python train.py --n_layer=10 --d_model=64 --n_head=3 --n_kv_head=3 --head_dim=32 --d_mlp=192 --vocab_size=4371 --activation="squared_relu" --norm="rmsnorm" --norm_place="pre" --norm_eps=1e-06 --positions="rope" --rope_base=1020.0 --rope_fraction=0.5 --qk_norm=true --attn_scale=0.219 --bias="none" --tie_embeddings=false --parallel_block=false --extras=["some layers without positions", "some layers without attention", "local attention windows", "shifted keys", "gated attention", "exclusive self-attention", "capped logits"] --init="normal" --init_std_qkv=0.0706 --init_std_o=0.0576 --init_std_up=0.0706 --init_std_down=0.0 --optimizer="muon_variant" --lr=0.0104 --lr_mult_o=0.915 --beta1=0.93 --lr_head=0.0108 --warmup_steps=0 --schedule="wsd" --decay_fraction=0.791 --decay_shape="linear" --final_lr_fraction=0.05 --batch_tokens=[8192, 16384, 32768] --seq_len=1024 --doc_mask=true --train_tokens=122600000 --steps=6473 --dataset="wikipedia_en"
Each number is 128 + 32 x the weight over its row's rms, rounded and kept within 0 to 255. Layers, rows and columns count from 0. Numbers have three digits each. The size before them is the row's rms in percent of the matrix's.

# layer 6 attention key, 96x64, rms 0.326, rows 0-95, columns 32-63
099:139118136115142125139079108152066077176137082124114118095121181130145132115151118174119123065163
082:116140126135184124122078117151167102148103162079058182136151164105092122129131121196159136125098
078:151181145101135129103120109129137115089115142130135138120159078072120111130128138115131101165107
107:094133145140110156102153169084167155068153129138147150145130055108127101127044112096140110187117
093:106127158067100123115139128108165111097155111128119142120125077098108102070083067092149126122087
091:136047100139110126155107148124134091140163119120133142123131201152108155138183127136126129131151
083:037104099155089101140172176134154115093089114102113099172116131106185125166124106153140147146184
085:126106093155100121077097151104172124177165121142119150128128148193089148141173115112106122186157
069:064118141114087119141162093131128101087093103134148111172133089049153105146119085150168131081138
098:105111082115079133128105121093168128177160159121136184139120138180082126132163168113130175195097
106:160118128094125118136072090123128056158171154108120141107157152073108134148179094145167151060060
097:125101124188102119065082137095173110186149122161095173126152165154111134153141128113145170179127
105:111131105114079108042115140103115142129141144159056124080128131123148135126130113144037129157096
108:120171191167206106115148159127131121112145132152213133131106116109124136069127079129148115154105
112:124145149143195164115099144143066150096124141130157132070144185095147152142095135125116075106179
105:083097151138123160132139064125130079119165153130129130105148176067082078177182129145178140104116
103:191114091105168122156154115156088120103130098148142108112114159128121143047163155170144115070159
107:149159106132165138169126133115103095125077168120080121140186113092107085148174161161188113171105
113:103152169109137143118171155123169154072136128114220123136110155128150155151166101045132074110161
108:140105140116138120131097123110187137169125137133194154142128075106121156104039148125166118104124
108:121176138176215090160148130104087142216085092095107176174141098155165114166129108069133130173112
097:166119106142136082134129139161184096059105097115122124104148131176134150147130143130141119159104
109:109143076149085096176158127121157111108123159112142115132100141155163143159131189122173118148065
090:103156089112129060157130122133150098170092186114104137148098164100130111145169181234084124109075
110:060150084120064136150145127071157114088154107141120140125149098079138125135144147147128185077157
114:161091113157123092098100165118115099169142100154089146137113136111138144234121159124146138109192
099:196127074152099161112151167108070138118159123085138165102135154152125135145159182070147098127140
099:086133179145144118116144094148147100152110127157044124147132146119095150165158151102138096166219
098:125135109142197086105056162172122134095140149147152163135172140144145125085109158185127094170102
102:120144126097151129152110128149156074170151096121092104133127155173145136204174113164138109111080
112:113101122088146110161148142206181142138155163138079123081100125135136170110118092116151157138078
101:098146101115107142059168195165111177106103166132130138125175159165157125147151136108099083140187
089:150124120191081122164101080110091093141125108097133177117136104122104157225132158111166156118075
089:134141149155092134128110063129080086075145149126151137127184146155105137223130142099178161127049
098:146160140141119127147089073126052113121157118102099170133172123127122130198129141120202139126040
068:124136134091162121096112126161156157089077177187155063160098127155123086069101102120049139148212
060:129093152125087138159153174102199099175124134127144096109098121073134113174098138142165140098068
095:129148158162107134158112087105091130130177109086104192135166145117138147234099113093211108118107
100:132170142138121125097126113100109150136192158103075195121166113131115166211091097080205118157110
066:160127133101135099160142123149056110167152133117165122153125171216173126093162132135107117165151
101:138081133088146096191110118171104113116097081159177076121091147138137103073153165118112118106157
076:087130151139116119102160168133158147065086172169169105118113061079092118046142124192095124097131
121:105114130138141138161132127163152104094135134116105102136163153131192125089147151170073126056118
117:067127098159064125131143102100107055128184085112131131120141146166188163167136115151176163121089
115:141147153105147163064140132123213127152139157117092158076134143110122149141106127147137114151168
103:171155125145124140137165157120132180063142134225149156135136169095116179119130104112107080127123
118:117077094114126082111088104166159140062101079120156061122160128152078125109097109149082128088086
108:122183152160099138100123158120105107140137183182098183128188174149121168136133179098146122098124
110:106142067119071113114093082141074120136142102138088123136091113153073158124135131087094137131134
121:110166172137108127159094147132096136167102137104142142131143096130131122134089108057164166170141
126:095153124142171166163193160111088175216116106107132157139123128146136103090134127156091154131145
125:157123061159115161117123101150167121159110110082159137156138106114056110113094136221158165145091
117:118103135155141150100151139155104137118146188161085144180161082144107084118051111120154144137159
122:128148140114114113135050091112109117119132130129136131169149151070108165226136127134100097122172
125:162108106142124162116160154132113158100164167107132145141132180185117139116164114095127074150111
103:152193119114118133131151106125169132071081078124145107103163126143173165069195074092160077076136
138:133157091127087142131136134096154120107082164138101116140099153105116110146129124154132142109063
122:140121131170144159087179134141175134136160135134104093080120123083119114097109119099102069163109
115:083122103088147126132152115117089090173113129123103128130169127076149114038128126109136146133133
125:128090136141123089122164144144139075120183147164137154096140110139107160169089084098156147112078
120:121134089176102080167126164127157117057156120109134123157128092110110170159135109168120133100054
119:169097146161163144147154133095135127129161123132141112117109115152118168172178152145179142078176
115:132094116144109150127108169088149178132094124123129099134151148141194152138108142123135147168115
116:111187160099150107072123195076211115151098165119119108191122172142176115135113143139159153131113
093:101166105176110145128181136105164132135063147114119141158081143123142103164128136131147169133126
081:074131123153096140118142108128087124151091114134123086146131165142144101178137167098098152157128
074:146054158120120136125065103139047100147158151110145105124204128170126115120111103134112116149135
101:139125124117144123124119082156095125065166147125134114123162110162104136093108150126157054131095
079:093128112150110134135152184123173098172087123113132152124092169073147148162125116141134179117135
076:161078147111113145143081084136087121122166157126134130127204109143143121090133127112142092143155
067:082141109126117134151165157157188093122095124111125166112090138043136174154129131165148185097131
070:127082144097108131105094089121101143144173147110098131136188075147110121101112138116152096160129
074:166107149102139107103084094098073152158131142153135092138151131201138106131145131093114106173115
083:139159107162164145156151165150102121121079119154185103118097185151143132124127111125087136105156
085:161142148121158109138101102156076162127108149143161128080149154200112134135117134097094098184108
111:119158095132160147188172156150102119107103137128183137121098174109145118139170116108080122118128
061:146135107130119145067115128185079089137133117140116068129093153100090159118095126130160177131158
091:145117161196155069174077128205110138132140132111183117113140135162133134105084080096077125110155
103:094145100111134139120175094105126172041148115079112127160164125170069051133084153145141085117147
080:110110134147081150130115080105085121112141206098081213118159147119125133172141121092173121142087
111:107105115078097115125126092092165082098124131083120176151148128148136182203085134165200141086057
080:143123123110140132112116094173113094074077120129167065154133152184153126162093144155100144105113
080:111157130139112126045101104165129103165105133088138157131128091127122157141142146090138151159141
101:162135121150135185151111132181131116154101116091139085130095151218101094129087149152133051074156
105:078101095088125068159085132099098128148178098113097097153090105150129147125096139137166128111113
093:153169078144144131147085127155078150197123119133125148122132100112091145111115121106131149182128
104:112142149152141113148058119136124130148124181168131138113124134080173155049165150107074126146134
094:122127082097100116166101154090145104146189129134101144125141119134120209130087097123133144076146
090:164116173111137122172135116147137129106147185131150098152083131104145179078154165134152126095155
084:126156182124165123128075106154137085059115152122150167098130168109109165104168180191142125127140
102:162161132148129152105153156151149161116133107178152088119087108157126129077120100119046153124169
093:195173126100075188149139090107131161045133099147101128118092089136098163136154154133190127092184
084:144158154176124139118123135101103165147070185129081153099106135088123144148126187172205157151086
102:119151110191114156125200126112118141182108139147097134192124114107118093179120139118125115106109
091:101150115081149114135082139081088115131090143112179128104138184135107098130162123105149157127130
093:154124091146141134149126189134067150181173172131101093168116153136126152081121117157189113126176